From a checkpoint of a small transformer trained on Wikipedia: 10 layers, learned positions.
Each number is 500 + 40 x the weight over the matrix's rms, rounded and kept within 0 to 999. Layers, rows and columns count from 0. Numbers have three digits each.

# q: layer 2 attention query, 384x384, rms 0.106, rows 0-52, columns 0-127
# k: layer 2 attention key, 384x384, rms 0.103, rows 0-51, columns 0-127
q0:562457492485583503535486448504467511521579455469510582489488496513528523493485466492511509526497488521577461494502472498491467462495547509499517578495414441494575465521520527502517458482553492499521511470566488456524476547497468568467422540479517494511465504532534474444486469506501503496498460535493511485496472445484512480507503481567528469491456524528502512551518467521494517464516
k0:475447506379485523540512465493463468573497490442468517478477522494535539459508504526487572565532473508530460445522469478517524521478528460582506513527529462494425463557548517479521512473481522470529497461619458518504532521540534561515435510514522495502531459465492483501561503473460453527412488546485530437504467541504523523489472515568543542487483531436484517496489438486534550442494
q1:493495435530538486551518463484421532574539510532503488477510504511480447518530512547473476489502465457519562522517470478529538512522484480388547523482452524480494523500483536471467532481489568500566424466443541472588555523481454512474548455514453547525468482515436519487493496488450459477520488516516467465539452502483523459525478470493431446427510435518521540556421486487497502543525
k1:508505486474479529523464478506445460525522463523456444429509513481485435469495481520489583440509528455445519489503488484537519525509519576455478470465541442465533554504567537536475537473472449525503466435519503491519508501500514550488593517544509506492499514360493440431488523490525471495451524486486484500499505546457556485522507487485486503512478475518494545500497487539464498526549
q2:485545547561549448548514484524446462492510471504517444533442555437442471494472487426484530515487473459518530508526530513453528471490507486528498526424502500422480510562479548522508430457461519473473572478504539521561525553551560495555508532512506538431533469450481503531460497512476588475463502453534468503514493528456472539429514417492497511537493465477475512527490537512506572550485
k2:511515505496483477530512474546438519512526466498482552502414511485503473475493518450484527494492492433504545483535470470448448538492524581632521407469514474486465545422507606501461458494492553485485523536500575481501483492513550571480516467569480551533506455479470502465478526551494506511391507432552525508434535387520555429453424502549514426516428517457555519505448385540557511513535
q3:560401486511494441477518513503491528488445509560478504541550539425483461437516541513501561505399483477490501493523455481475493534558600559492510542565525494480420481402537517538491515459491496477533527384610426511454489562513500447550501533436475541525451484467476511458511526546416496532433525503536545514431527533496545517525430477498463541525456471488473562488463466531436481495525
k3:514389513532510481501557507485485506468522492543427487507534480548445412479467535558523504468444404471496534519495535486493524480504535515482540518582532529494499551508523448536465543458490437521465473465591524468553530550551469500538503505536519553541530525493497531478585533504426500496486540558465480477533541543457555481477490503509494588501441436521459424473494443480438393469562
q4:504484541513525506501487528513453454464535580538477435516489484449417634501475513511504495464482485485510569480536538477417470468485501494506483545494536412454496450588561502508389517496547662493552463459486474446493520493480493478487496506446515502505564526521475490505529465517506473476466517493508484477482452478498503559594478439490470403496539538469482503529492570539493504517497
k4:536488517565462532509481447504417528521511530492508457470534483531460584514577506544447469427565453518505609489454515479443474479411482439558472544432514432473516513549500541560426536487495524554500441417563548479519475585519482501545477465541420483486545530446419477427504497509529569492479516552463401489383436479535496526473519486578492410510467551428520476521411489531459408529466
q5:508505521441384514511503493538529456546549481467461618509493516500568469526522503521499442474438522500491503524500463511492478448552549561423493520552482550485425431501459553433516476543475490464442488541540479538490517479509483527494494488570453473488489489534522556490431483456489499582483491542474521520422502553509459456488469584565506523509537555474518543514414526525482579528514
k5:508542578540565461494474559359490495472544494513488502482574483500535531512467419488572514543453506519410511509455499533525517467538485527459520551501540464490548518565496480531614516475416444484379492508484504520569587467541468525566498499436520484385529565487468525470538409500474494480514475528468478490514559564437528479467507493461496507534507591507480545478562445492541539544529
q6:497481533516502506495525491550450499427476558534458437534493518482479485461533537466492495498508454401523496505532491539471452510469545451453498528518552458506443474505525544467539428540527465503482553527526476495484531474434514482512505408530508523511462497533528460531578451507522497506491495538501542491534513495528471520456510473422491497493482470489416503532518516510514542494484
k6:426502510526482508520483501523422535495456469547511486549517432490464517489491540524479462531509457494498580462502515539454561465462543452515518516497512542427530447436532566482545483550515472491478504487488451531530497474546548489505532454496489496493498553431484529522491484445466483541516561516517481581509459484546506499459529549495545510501484442561510464515491500492454500558511
q7:547574507493553613488524443508524487497441515466451495470467473493556447479474517457511509508501521482553508513461536523490523535511490571493513440485521505532508467540511462560490476532502515470486466551437524521505516496569425552486505479496519465419545520528556510586522526535495506552530512492447454505559500448443517569553538465499486526526479533482557491563505470481452489492521
k7:548583511504503530457486549502504492505502498502482486574499482484495457484463571469501431492488489434495525486529475500469502544529485559491483482423491519493480486452482449493508525512471537531545486472456530522538489611468533531541498454524497531447510488468457468569536479494482510593520509458502441515472492481484519513521481547482495546523512471454490538557510446513473462438490
q8:478521492469544515512480475431402504402516472536529566531568491505491520441462495472558524451527453488510531512439520478473495523489488513548483449460474596441494526478473500561541439536481581479465568493481511476486601442469513507445457425572525511575611478482539478500552523428493471549489565482493457503490562485573522480486548481518561498560468462462497495503491480565474478484496
k8:539602550520494469480499549362493461451482487549490459532487474475528533527484503548419507453562487487450475448466494523489494441481472469505537486519491520450536593470485509501509512562490550488441489549448540516512584493524491496505496432518557517579517503498530513588453498427517522473539521530530475510489510558552461504515520505514483489451481502491557526485481529496490495528540
q9:471446459448516544566498607466490444553508519502469480535477476509496503536452570428434568492450517474490489492508457535518493518513474535539528501478469556472505488470552516480517469563544475468528519484479449466493437503501450500465482470482514501489584453495499454509431503507459482449543494504458478566506529512467522441530483474501530474490493560521526518588478518532527491479485
k9:561517503519471536463488537491473526448524477565427536489483533505506509564529488499500514564466511417426527506556539503602480534495481470556456502501483543480478441469530523454469516502528525506510578445481470543419439528447501507448473506498472521375595464510543470462522557455410540543473495514571532540491512490505540504495456506510552483456515511502498516514489539465578505488473
q10:485495443476505518495469530470463501459527496502477419588476529451462534498488479494541486460550530523457539465470500507510534569524477477588513469517477487441475503556489502561506499495492452496575498543527494494482507490435490506531513545511534445563583462567531508510492521479492514483514499524480519505497468465454534518501551475495563460457501512444471467549481423528506509495484
k10:466501503436475574505437462496511543493478475470536546496509481447446498507551547494494496475498525501501537421527451437479544519513474524465521468457514549493504490511527529511466492504507489507538446541517445493508429487508543440463509506506480468566507487448516536595521512510530486512491419508483521531396495532502467476529564594559562516496466502534500535524493507507490461555490
q11:494488486525500453529518513509523481468510498547492408463504511481447483525500496498494496498479520410501493466513494501483559516488484511458522513493490523472438502518485455581558471477401546476469498514567455478502539482501595473498519490549504542443487470516464561488435530447450450518521536504511449489471461504473458486502471440447503501508434581505509468464502470499503534464541
k11:449485509502495495569520507539496497489467530569429482501492558514516499495462554495559446553499495450457537488492447476476542468455515455472545501482535535451516542534433512571574500560468450534460502597518495538518507460490524496379488466498439533472485543458541482508454443501474467576493511526458441486567460582431454519463501521479477482532464466532451550511413513559548487526436
q12:563493519552516488525510501488518423502555482487516492475468480501508501523528420452495507572458540423505518547506519486527465515526519529511491436467495472537525511551609480531516532499454463510519456514512501515495462519515499473475463504479453532516543473499510495508513472492514459533515515472458518536482567543475515479535521494431509447519473557429433493526544494502481422477448
k12:486475483533440438510539552478522525457460537472521466506449554474513493442519440463510527440495510392508499522493474497512500512555475437561487477497483509497518480539487539482510486517472493514553466411485530508511524606521552463475465511569435559534549495557533432442497510468407567458481521475520451482545454503486533445515525448489484509500484516428431469459447494561435502535497
q13:470564520476527558519581455528543475576481506513545558450500489456543496487490471495527514530485484552510500450516523445525495518546535500499472556481451511524531506472518452528559446534531457525520541612505475492513465546505563454451470482534475518522441473524558540490463537494587492517488445492498498558492494575512490501489487513526478570498416533507549597539476518456404473542465
k13:451533518500547516495490563592464515505472468502550504447527499470538523449495527527547398513454474482509446455500516487534495543602520492495429556470498503551484399509516456598502497436530415486500549560557436463488523479506493554514443487354424503527435437506549482535506524542493441493453432456448458509552529529526524498505526500474515505509468524502445582523565494377517591451427
q14:522491443544512432520527491467464527468468538485517459419549435466500481525498528526494513485481514481466488427461487547515457503489501566484540516480560470490494485513518511521500543472512508524433497471512575531586519494503470458472482552552524538470463598531432505436521471482472511509525575530492484497496478541519510487550483523459494554487478474457499489503488452520524468470448
k14:518524484509512459548475548513445525428492506557473454497480481526486477479489456476532497571528492469414528507383496524462456502481464525480552454451498476493538498519542524527484498543517519470466510454525499539546530521489482489491428555554452527461469527556541533450490494530521529469509507498575507534566535506455503511580526447502447484550544547497499463536470527529459515500416
q15:561499611583486488464518513513513519546554506479476434469469513553493487470563503488503510484512491448474482425505604481425520420477497453462541512566559501444476484467442522546527479503490507490525550451448520433460486374449396522554480495530560469506504488503522526507531471550514509479442538522560555511480528529500500503511481483486522459476535536564476528497520503473485479486501
k15:468552536503510499531466424488514520553512449461522488478416462613543500442505549492536490479519482441501417467466497509501561503467461487470550461601587540486472505394485478548527449484597506488566467543497564512399486400516473537471485457471508456551603550520492505516423459555591543479466447524474519524509520501511472553497483524495491481520522583532478486459531498481504482527460
q16:514512514517481494466475507547503549446475535502502503453508502455470457481499487542495474525405477377499462508447478489533525511421533520537573555483446447563530465544511531512526505539534517530501544496450481486480515491493516487493521507465490495455519499462513512455472522428471493459479495487550548475488527493470530504533456488522518554471524483503395514515516534533470508500560
k16:473512564468504442452510496583519480519492536470452452478481458550466462443479480496439542526448458512500579515482517478472517487438481448504489520466542523499570555473491462482565547510528484533518512504437478499482485589411511490498517518500525532467521537542523537464563476558436477440478543533497496474509470526519524563525516485492543512479498475510492492531544524458484490537559
q17:539501534526539569616482468494526565477487543447536495534508510445469525389474583473460508544520460563582393493440529463513557511524426506465504495519520461535570466455542481446528528543551423467428493506495447471505540460507526509541513509450488581492490514482514504611517523491504526502509466437503438516460525547488482437482460414440430453557478490533492509452539459538486539532472
k17:551548535496532493477490458452532608459504553436561444483491524422511476459468488478494465517491529556501478470488571498482449511490437496572610492568508463524645526497482443462431515509475429446456451490466490512489416509496482444511467569487513488520471524555520477510517513498490585552457470507583499495444502491545523493571432452505437517473499491448534544469510417512479586513510
q18:529501493518425541487462525523501493476532473488541506622431519555520483480482482426508531493486484458569530518503517468497404511473486465492495488454462534499501460436453455443495420565495563496513482490439534408484533540532522476518477570483524540486521473519527464501447529428513504530489492447518499488486474492424515458438456494497509509482488507523483510453525528490517504501486
k18:531468452526484568536543560529509497505390449453525523408444557494517534488535507476524556501530544410484530490545610527457493451487490594547468451433487500523427538517460541525510469507460491470611550575527482543470570492595505516569457466503543519446478486532489447583478474481422512522516523506473467493517497544496552477437501486483532506438525495545527525501454547500542517483536
q19:525537485516477436487563543489479490536539524458470504471449489500493501516484533602537516461507551424500508466515467499570477473543532518544523535501496489494496498537466504541471490472543455506492558526532523522536487507534509513422542484521502451569566528522458498525472455426476522475517534585505533522460531578529541507532566504567512563477475482516501448441421491498483488486456
k19:513501557500475504497500538446510461542501592526515530511471483467509494471490527573578563499517489455535490553563469469533471486507484461491542519468482499575487439573462497554469466475532511520556554505523452494550537456516517471448463496555435499611507499466521517460497470534434476427449508494510516538469558504466517592496540513594549558557484484509504516524425468509520525519450
q20:498520496521505473454485491470488525487481488499509526527415514485554470462449449474491490538501546469518422475434493541561552480499508497549492468463498522541491583475423552554561494462469508547501483493520446498454500530469520457529478510454478523485438477502498526457517513509528526486483532509520499479475496489447496490442462547523497526527549522485513477515545454542512487472459
k20:467506462560501449526548452506566536491514436494400486525506548472525503561484477425511531461472519469547506501481506528555480503543542461487494438544457505504465561500487531524517468441479497486474506513478462477477460541531478470466494481500520492562441529568537571485551528483479581501492464489577504449520495467452441511488481521440505503531543524531475501497565542475561470449518
q21:483576489476518493439470478432524510590538482496475543541521531548499414504592476510485496490530441506441510562560532505564506504407468447443480527531442499500485539508500536449426597506518513554516487532428536539433452465438486477552539394457451544465506436492559553539486540483451487453492569425563497507529481479461553498463490519477470518487516525477555510500529531476512509527470
k21:534482472493494555523477418452515555480552483437491522558490474511496481606528421510520534431576587492537572527498554484612531529446487466484497492542495507406477430439450590545502545521529529485453480476520478481536510481524598446509478541500451453504482402464542505466441548461441495524574562432562448469589502467470525499436464426454556526473487455540572522529551476535505575480529
q22:494476525555541454455532495514532502494521483533525475522495577464525539508444414530536470418527468518557601499459504521519482495528593548515561512503533420504478528500515536489482472555525527491563475423526472549493516552554553499518484522617551580480515484540538538527520520469460463524487482458492532505523483422477473491479509552523477474511513506505500520528521479458409531544489
k22:508518464471486526533487534503460505578481433429502579515432557537558541530464476453525481478497503516523562438583486504518488503474556511508551491517501487430479524503518514475449501450506468443420502475526542479591524550528519470503492491577494501475527528497481489524549431529572499467505510483489500459463494516502383424463501571553489514496551554510453450516501473432416473495565
q23:557477492421491581486522477504475546499481570456562499498501485463483457510526555509545508496527542547561483499476488496530507440476467491422454486502557496478535483401482546474468522517510524464522513530449558468476505514509472544509472532529465507492510529536505450512463551555466490482540511513563514535436526549483502426501551526535511457554466507534564545537435580475544496520579
k23:565497515488594506446464434457489486523520478534531491507535527529521473520501462503527484479463531547493456518456564490528528447526415475457457473550507526526506439534526489504476503463439566480519494427415469468521478458505474547494472577443483480495494546527456501462478552557490420488490564523529489544519482560451449499522532473486571544523475464485473452492506537434576508485532
q24:473525458524463528496501477501492530541486481488523536483471498508477510492490497461561488509495535451510493489433509504549504466506556462505451466514463472507492494521526468441516495544481547467499486501522503552481498587488515486423528475503485443462426455544529542480484549526587454509588503497483530501540464448567493468490582549538524525471452508491524546517534524523486488454486
k24:465456490547556479461483483504553551463490559478477515504414487497463487470515499470491459486483556556556491489505497526452519424421458529444454479521481472509491409524442529534542492525542492503536507493502459537446609523455444537510452518487502486481496490529494518497515475502508452478541575522491499515459452490564423462502517475553571530528483512527568544569520489485438525393545
q25:555503551482425504487435494503528511520453523490471480485453493504504508521563498589489469512495482471499521489539498504498476509529564401478470513496541482535546458588435476557502544460503550510579501482555510438517484445503466576511464479469527434520542483496537524498549509527525510462513524476489484384476504499494526510568511544425449453574499485463584499399551454474538488518470
k25:503500431485401463516484493468528465489514508457392521503422542529470501520537482487429524518520557487574478466602533544444507531491501493493457577516558560520509473509449464482512448539567591519540563524523489448531567513517566510458490511542509494600572518459549519476439425469504515403413530555514433430502466518539505525432513521489536540538489455502474482462492545496456489511467
q26:488508479509503561485530547547533458553553489483485461477555500501536492518496459529547495493568462501520479495470511490538475452548497501530482512517575461548479453549473503502502538466552543544518495553475527538526460467508476499432503490519424455521432485483482456522505481539490497517506501463503473425601475526476474543496543478465477506527511556497553497483518550516494487493490
k26:470518497558517503474454518576538493524528529510502400491562466523480486498515488489538480506487401544583540553505435540551379477493536508513508561488562447591498385516460494471498533482530473515577492505500476541498488411556493498492532564453450527549407445499520443564472467583524422492469487543493535466556477506467485502524507470476459468517490543510557499494524451540527513489437
q27:482509513481461475567519457524429536495494496470479498572422472464454470496516564442500522515517508504478466488549518523442429468541558483595512519424498509534520460531490503440516478480482469478509538519424427440572550543471565549532564536539526487535522490554413529533485519485484511461535520611580498492515466486567514490452536441527489540446540443469503488502523540565497510470521
k27:510479507423453535485541476566520468502424442443505572501483547500512491441507513485425519465477494555428475448486548545452446497525574469492524450485460550565502525516544466544484460479615431493437423504492553530564451459489472470504501530497556475487587486499571556526419473509478461514438500522520492476483516495571445461513521497529492489435500542434508550553513490445538508468600
q28:463565515476500493559514499550539537532535497482578587543587497466518526522503516511478495471426512474525406489486475495521448534446546521504485553527526550439515556475465476425515469512476492463484576545484555513455441503434415547517509549486537513471528533553474479445522471528484624555498531496517495505439539493534507512511447541529492445508534452541547530474481518495529471492497
k28:466545523520505478508469542532516513430549492497493511519526486508486528536429508539418490481403504436504521516424557570537398452474473502507456558492470547515506473519596486475482483490474519527485542530498514499495553474468445506521514500441526537454501546582589552556566460469503534472499504505542476426497528460452511557456492440418475454465537538552489534457587525437520458492463
q29:484454498448502485447516530461492519440526534490526448374489576512457538476472537509528501551453453448484458495509470457503545575504463437482459491498558518435520497569506466440455512497521441498526486436505561474509509457545500495537537560520564467494477465476529559636497513516480546531491543497451502464536506451470472502475476463487513572592424471458533488486483556518487490489470
k29:564385501498467412477504575449482497491496562455470515505448491444498516485561484414530510529480528511510505530555438525511501594470540556521535435495575546433515497471489502484463531508457503480495457433454537403488616465477561512489553515469569493517470459526482463500498512489545588518477538561456498522550435463501436486536396446538531461470498527477521462511536560536447478516469
q30:513539460525495562521506482547511504471497523475538540565511472451453548428453497492528580550428469470519503489464477454480482525558515541486493473563510494489480514508494527495454460515506462466509522535474563466529489485471533537560492481510466432472516511497517471407505488513508477500515498471514502507586516501473440443594461542484444496486503544530525487563500466525492518525546
k30:521550549487493453455534479473522530512522531500525496591455493461440524481475481518497483559452474501500496493510453457470512503487507524505449542451477534459507480497523494483528546555568459559502512520501537492522456544524496470495435493478437453442506531507530424540483485485463505488481479526575510535490533496500529501547435531460409485556502478590512527532503463478467558509513
q31:530470505525523539507503556457521512539491483561551537491463523452547524500582526514415516468419557434558504454495447484516534490477511515528531463483465509461423560530487593508524519527495556508490498536524500492484492501463496510561486447457444451507482495482453530487571513549534467502506499525451546505420489547507512472536517492537505597503483536544544441517518433552505478552495
k31:529481575550510465525459484481502482504484519508521487508453542488527507419534492539482516529431503455605505495460510545495496478448565476457492507505525474490493522572504540602504511593512495510490534487491500496472479542444438518474497519455490492493458500426547565504556533507562490515493532576486523498442520566511444548509506481557520588625456552543468505559545507492501537502463
q32:513570527577493497534500481552452449522493471532517567421457515554515542500494488530541505560451512475528508506446529513500521528537490487559520472502483392466540502506584559502534498497518408490501533457493483507482460516484487483552539460507477557445560509452582471491474463507473493545482495467509452516498538488488485465501523518503533474430515487503538523521487476559515537478525
k32:444478512459490448521464498463478516497581526506454581507491478566545533499521520479567565515425555449498540539474517502465601522568540490541535501537497450435512460438487491521516471432520543482506516424419512522490515565455501481496520466529500460504546493441494510438523583511491552503473461476556512471561484480462527473432409494645563420452491471423451428555515422498467464472493
q33:468486456483576544464558429483454529577554462566526518454517622515532472489489541508482513494440512533566497541537592471434465456469477569524517489455457518557519515510454486474495549476496466464485416499541440505461442535464444479479503497457536510496471418454493495511497445515479501461515575501482499547445498438521509498549565516546484461483515518535529486496608499543501502486477
k33:463472524441477516488480492477540507502488529519476438493487590463479447454433527545532566568515571532582476564544528517520483550418469546522576473479491430539507500471571478512529551543476533518431530451504481547425538480490520500553553554440513500533413482467477540536505449534459564434487533448557485531470527474445503477523505500546440482526581443452498535461577488563526550445487
q34:462523513517537500541513522466514496456521443484506495498555548508542536521515494509533483478462438472512466472565523442439549503460493530507527528442489491535532534478469557515482467523445524469466451561477476528417455462536443507478516494488482502531506521475575548494458489505565524494461442505523462501419556465464439475560468569517476442550506524538485571526525494505461560548528
k34:443443546550562492444545559477507462512547546450483486454505517482481460534442502470477484521500546443478526477564536484452565491532513500505431512530434481452471547550537482536509522500513502426410522530547495492514450518565485452540486495523546478538499479493517495505528513465571501516540422495484387466488489465481494543485508461443524413477544498526497532511499509480554515465515
q35:457507528468520530527476504484529452498461509505565493547510494492461501515485507469492426524516512510453490471499530448487492520525456445466453485397506488551487537469444474500482516460468454490477501570495488470425567487514538499536544468514531490506429554464529565509502489561557445501538425443456530556454509549524499490520434538539478460482530564527479474510497588467489498556527
k35:496490434429478471453545489459482490488503457447548424500456520492498517566509487515482493499469556556511465448554473435517509504545385466477464501490474528500529499494482516451544484405565422483463549522475506482523529512485519484464494450495464466491494534487509499452554469479544510451546520467526478530470505467575504479500491467472507458503534458493539460511544518524542459543496
q36:511523506513481436494439439473449569457483534466431463498454455511493459458545517492419497480535454499525438571495499532470533435488467516490473637506525451489559477574528543594532549442534500508442501521551482550586560515468478500426521487441575552512498537490519522481530490484427504523504592463501405465502521491472461493491475497445469452527477477476465492493500543519469511493510
k36:464497413481454473525526401528495500528527547484428604610511526563534509542514518495510464486554508585430532521472453490503502437527549502525501448540467478431554497446443496542468542506509486472490464453441538455439454553537544544454516494433473520557532587512514543411473500554457498508475525452447519519519485494461536438462496500531468500383521466468561446539466516486511463440534
q37:450511531491489529483446520514442513574530535513506452482441471523497548523554488461508529436572519441459564472520543464466483522485473482542512483511508496515482490576499455507558457457446550475535530524543541500492476585443521506488493516473518494469493552558471528426472538514443493496557573483593536430537532435511514529463490478534534490457535465479477494542517431521463563518471
k37:485450488407427510544459438515514512553477522517467611490512488526467514487590622518454515468479528555478510440481496495545520503454587521477457538513505437487479524457456521501508524524543516503502511533547559473509462541438518482441508501486469527449431476505518582444427511550510569511511523496535516492428511441551425436520570488569551483436509462563480482472506511468435471503562
q38:449493519403550428447487469511529450423506522523442543518540476512528520415489511573568482487534477497603595516444517545503492460487461462473465528537484531554485520426532526474475509503521528534501509512522574470537504525514490514417474519424524502515504559531551496593517539527464524520553504586523489506546494524506540576531509475477472466497437486528522492525493533453497489597469
k38:549498453416478504550500474469510490498471519476507551466520495515503539505437515556526452478499563487538472508446494504476495497526468516525439409451456504509472500464490475511485509462568509497518541518552464537543432470565471533446564532499451475459552543526587363496505505537467463497552463505500462444472571491525483500522530476464488443440462499510515528526494608499529474436494
q39:524517401461496506568584491504463487496461551505516496549484478484443513550481483495486460521514518490552527498505491537518494457504503507504474460486477457496476480493539607445505562518432472545505459469459453543506508469551487470482532545526490465469530494553485486462457507406555438478501480460501523512495488499502474432428504446485515461476548463513547489552491573517528539513477
k39:538485483494478481530513477596382492484536523509546551512505575570462496514505401472474506537501469540506471474558527490506465498547406457485450457439495432557520441501493560507482479515514463575546494518453458540518430483493475492510449533454523461463539463503508478465466540462465492493463508427529466473467500468507425508416545456467525447537504479478487486521523552465496534483522
q40:539447474506464421499477492557439424508519518493507433454448456527490545471461486615515473483473498472531558556487505484485405505433569518476497509535515505531496465567485551588518510468491448456497488451510402522446521524493518498449505522539538556491468433514546470502537521449467530422395567559532458494472544519509502489477423537582577504471493435455463556509509503500480537461471
k40:500460469466515441529498478572440467516497489412464511500489524513525480442411490483481511462575550464449472501548506544527523469491516579494546512500509480513412499497504467527536483431458493500504439475466537471515532456477541470506566541539495575531550537462499500430506509448489468450467490443540478467473502530535443442484511511562531566535475475450491498475477469470461472532509
q41:532512491553412494538517535506530544528571484507461533509464506474496555488541508430556446423493481528435517510440461495505489505482512496524441519535535477506540514491494526476510468500557468492478498442504467483508493522440543539499520467468532505449476488526490447521573514520518515483565512451480511491514493442492515504520419464479524417440536520443498514480500523509498545468459
k41:508518438534414545546493511519462486537546508505456530531490514475512551570542492498516573439529502489486527504440505465492548536463543468566467504481476518526526449549523492514511509575549440501542532446467497501523487529503530591453489541490458525497490470528473480466444552515548510468465471416475529524463501455501517535541473495522514432545542511558548491486492418542447510487470
q42:480500499524485493486435516525463475480483362539505499524471509511486514533467411533505464474537510425488534521455547525437428486454484467519497501455457532442469461488503502486507541498395510522436491470462471514443536419464466448497482526517408497550539505471536505510514487418497469534528533415475469427474527520500502466453494572529579552463563442489492493534511490454479564507452
k42:565445483499463450483484525512500498474452421448488538468537576541490542420471445447519477514488520473483488476493508580504465503475500500530478523507547483421503522508518486514546439532522482516514558532458503479454486496506517551582436518476518524537573466456578444450553460501501429457564569474521461492542583545534448441486442521540476496474516513497485504544507492496491503435551
q43:494490524508444544489491506560503477430508487489549528480511503498484482549476474509531479534479444555475452491442512524473488509494598490505480489496552480446462488519527548538422577485446528529503485546506492504486498431515481548464481565446536454466456505450518473507537477464521458518487561487556513462599514493522503496500489432503508526524533480516341547493517451523547522431494
k43:512480513519507542554506495468505380473444513454494462529500427518454474524473523529482516486472542508499425555511481519435570463457440509586599446497587545565479460475509546472465503497511494475510495506531490484531506481474505505500527497463525455507474528514492514506554443471513339517430625485468455494488493454570499452479477457506442505486499519530503423521470447472563520498540
q44:525524500505503502514514465525559490594487531576559525504487440513502540503595520493452480531498487489498455475476511535533583444492459542510495480523501418473525515419510497491520525508473465476434444476425514427528464487529488452438504500530515510478466506481505545530492494455532446481471476478483532484479498544524446530472436486481544446522465518508517429468560514502440404483478
k44:497464457464513543520471491569461577495519599534479492494462519520523573438567522475536510511519417465423470485458535578481478522564435530583476537575513431544416505465486500550476473438479501445571550489434555478496530507478514539526509458556505510451488488583520530467523520558482481489468537444511548544497532459519485516479455451502559429512518469483443494542523468427539494541459
q45:499527574490547504521474565524511505460520528533466484492527522472499470452490483519497489512452473474495451471482465604532483513501424493476530466525536510506487516502531498534482509551476519451465579575473494461517545531447504521529460424485527504464477495558551537420551488506501459532532438502515479484529590504512662495539519540530497542575512544478452511535531505521553575445442
k45:508502462560500467537540482510502460503460498499504467459462481502490469508467524511429453478479594520451532511477495511455509540452491519466500443541512595518532489434417500519435460588543514437428532469461439537484476541526513484433562498581543468470497524545489530497501518539518536501585494392503472470561507523537561457516544505535518511504475472489586451537535521572497541486487
q46:542493582533439478525424515496479492532549491524483483498505519507431508457456478562444565513482524517497513458489446505556528497484518512484541526490523491508513540556516484483527519455397500532515476403544409489515535543477468453534449525489502543484527476463514467561492568451436469454489553513486505529496488520419484466507533523395508512521453508511444531523527421586479448504484
k46:493424543489474506551463396477458445507510483458442562507489525455546549569427525592435471483435497501513529489448484521464475507515588497485507487566515466479480529487464546508443458494471461505527549473475497495470507611478573466447522439514498491526425481594490500548520606453581470514450543600510518537485510460501541433524492529457565434522488415553523556515538417507489456567570
q47:523462513557471479457517524482514523458493548553509510485474464522467482537494537543502520465481449452421536539515452430538455453533525527493543456511518468522570528545517497450488486510474494558483484456542499487454537479459539556544525553534471530404509471462501493469451511471477437488513486504521505552528516468492504425506475483464459443510507518467443476554481584512552485535457
k47:506485502571492514475525458487540534549512526475543524497447509544477435540556509488479537496545491501458513469519486522494551441492520458487519527586528511467510546517499517452542549533529477557519531485517530573460492497532515567438493524541457539490485549529491531449456452514416485467452525455529468539519442469518418520508500453564557459541494470518485456571455529417463483512481
q48:458551507489478530484509502528490487510491518543491520516543450515548517503479486443475540479503541472510533540471460586508483463561523485537461490505494479503525471513507483460513489476508479550488517513557481458449482513505476564477505569545506545489580526513452496494554462493496510535520527476507489534523520431490553458423486459517493538511511489497451484518541471599467510485451
k48:395500544432510513486477551458569434382470481486492504497486397504541528498478561462496534517443515500512529413500511563502464477536536519557500552483570560509535446492483512484512422477457517518490515520509531514520519513515528517433507582605520505502493516526493504506522541531561457520519534559512443473519576506484486483541437494476509476436512418531534499525526525469505477508492
q49:486468456554502540495534488457517501507562538456507438520520466549447477497493554506450437535467456551527500469529493494584464465451584534511487510473490494519496567513528450523490582496500569552482466540481485507493526484449499483532474534482475516538503530526427471511501499432467441466478511514446507439527482523470465485556531532473545523625493498507534497538528484505467543517475
k49:479502456532459461460532445515512503479460520451502488543496524524474506496543524458564461510565390501499531513528494550500447490466511527547500483483499492542555569518520488518411542519455512502498534533486468474511446571469471484524453592478490483539526495561450538505495489499500462511442501507480473453489471501491531569538555493570545489586578509421490559508473503487519512512488
q50:532545491546583466453449546536523521492483468482483535461529480500531514541455505563515426487529528504439502499438444523569507476506472484547497501459501451480511482506528489528415521457495442483468508407497529458446577570503447505540505539479515467449476481525496473522495515449475473539430507442527457488543516532473503459485459507514530412522513477478490424416526463501495486479496
k50:494526442499520572407536490527467501473514516424432503421485509544517477498449531494535547403539513514493478514461440541447555471519422498551478470548541499459519528497527454467446447508494458452497512416525510480434495563480513489558467594528478507539537504494488500503483497451437451448561473368507489505546467533475459484515485537490533476489516457476584403492506504525494457449521
q51:457543482502440500519510496519499541465467507445481520583435465474476463398514517489492479482531505485486508514537433486477480485489495501472449522501455562505550428468493476519530505537475476546499544561509535509544555469506475490493451572486502471516486565466540440545569546516468487502490459479576487610513519471552443451504546503481531560510465459497493507497541449421465500511467
k51:494497520487529487471541541517489503481463458441520471515513474513465446461411508540556460481514499487437524465505467502541511474559507454492462511489413589572522481503559497517502501502429442545513471511515537550490480420511508478455390548426555524474529603532578457507478560515448446553509501439487485527564453540523451492560570517488469611444485407452508556508592488396472513486531
q52:477463506504489483514464483479469459534570555530471561602533564429581525499508536441529574397526554533488534548532456517440529479509505450491531468517485507489517497519441525487537464504482478456521467532468535507540463522511483509470531469497475501543507474486499523500534463537464568496460441475484530469514548513567532509494402551507466498447533475424507528533485458517463503466493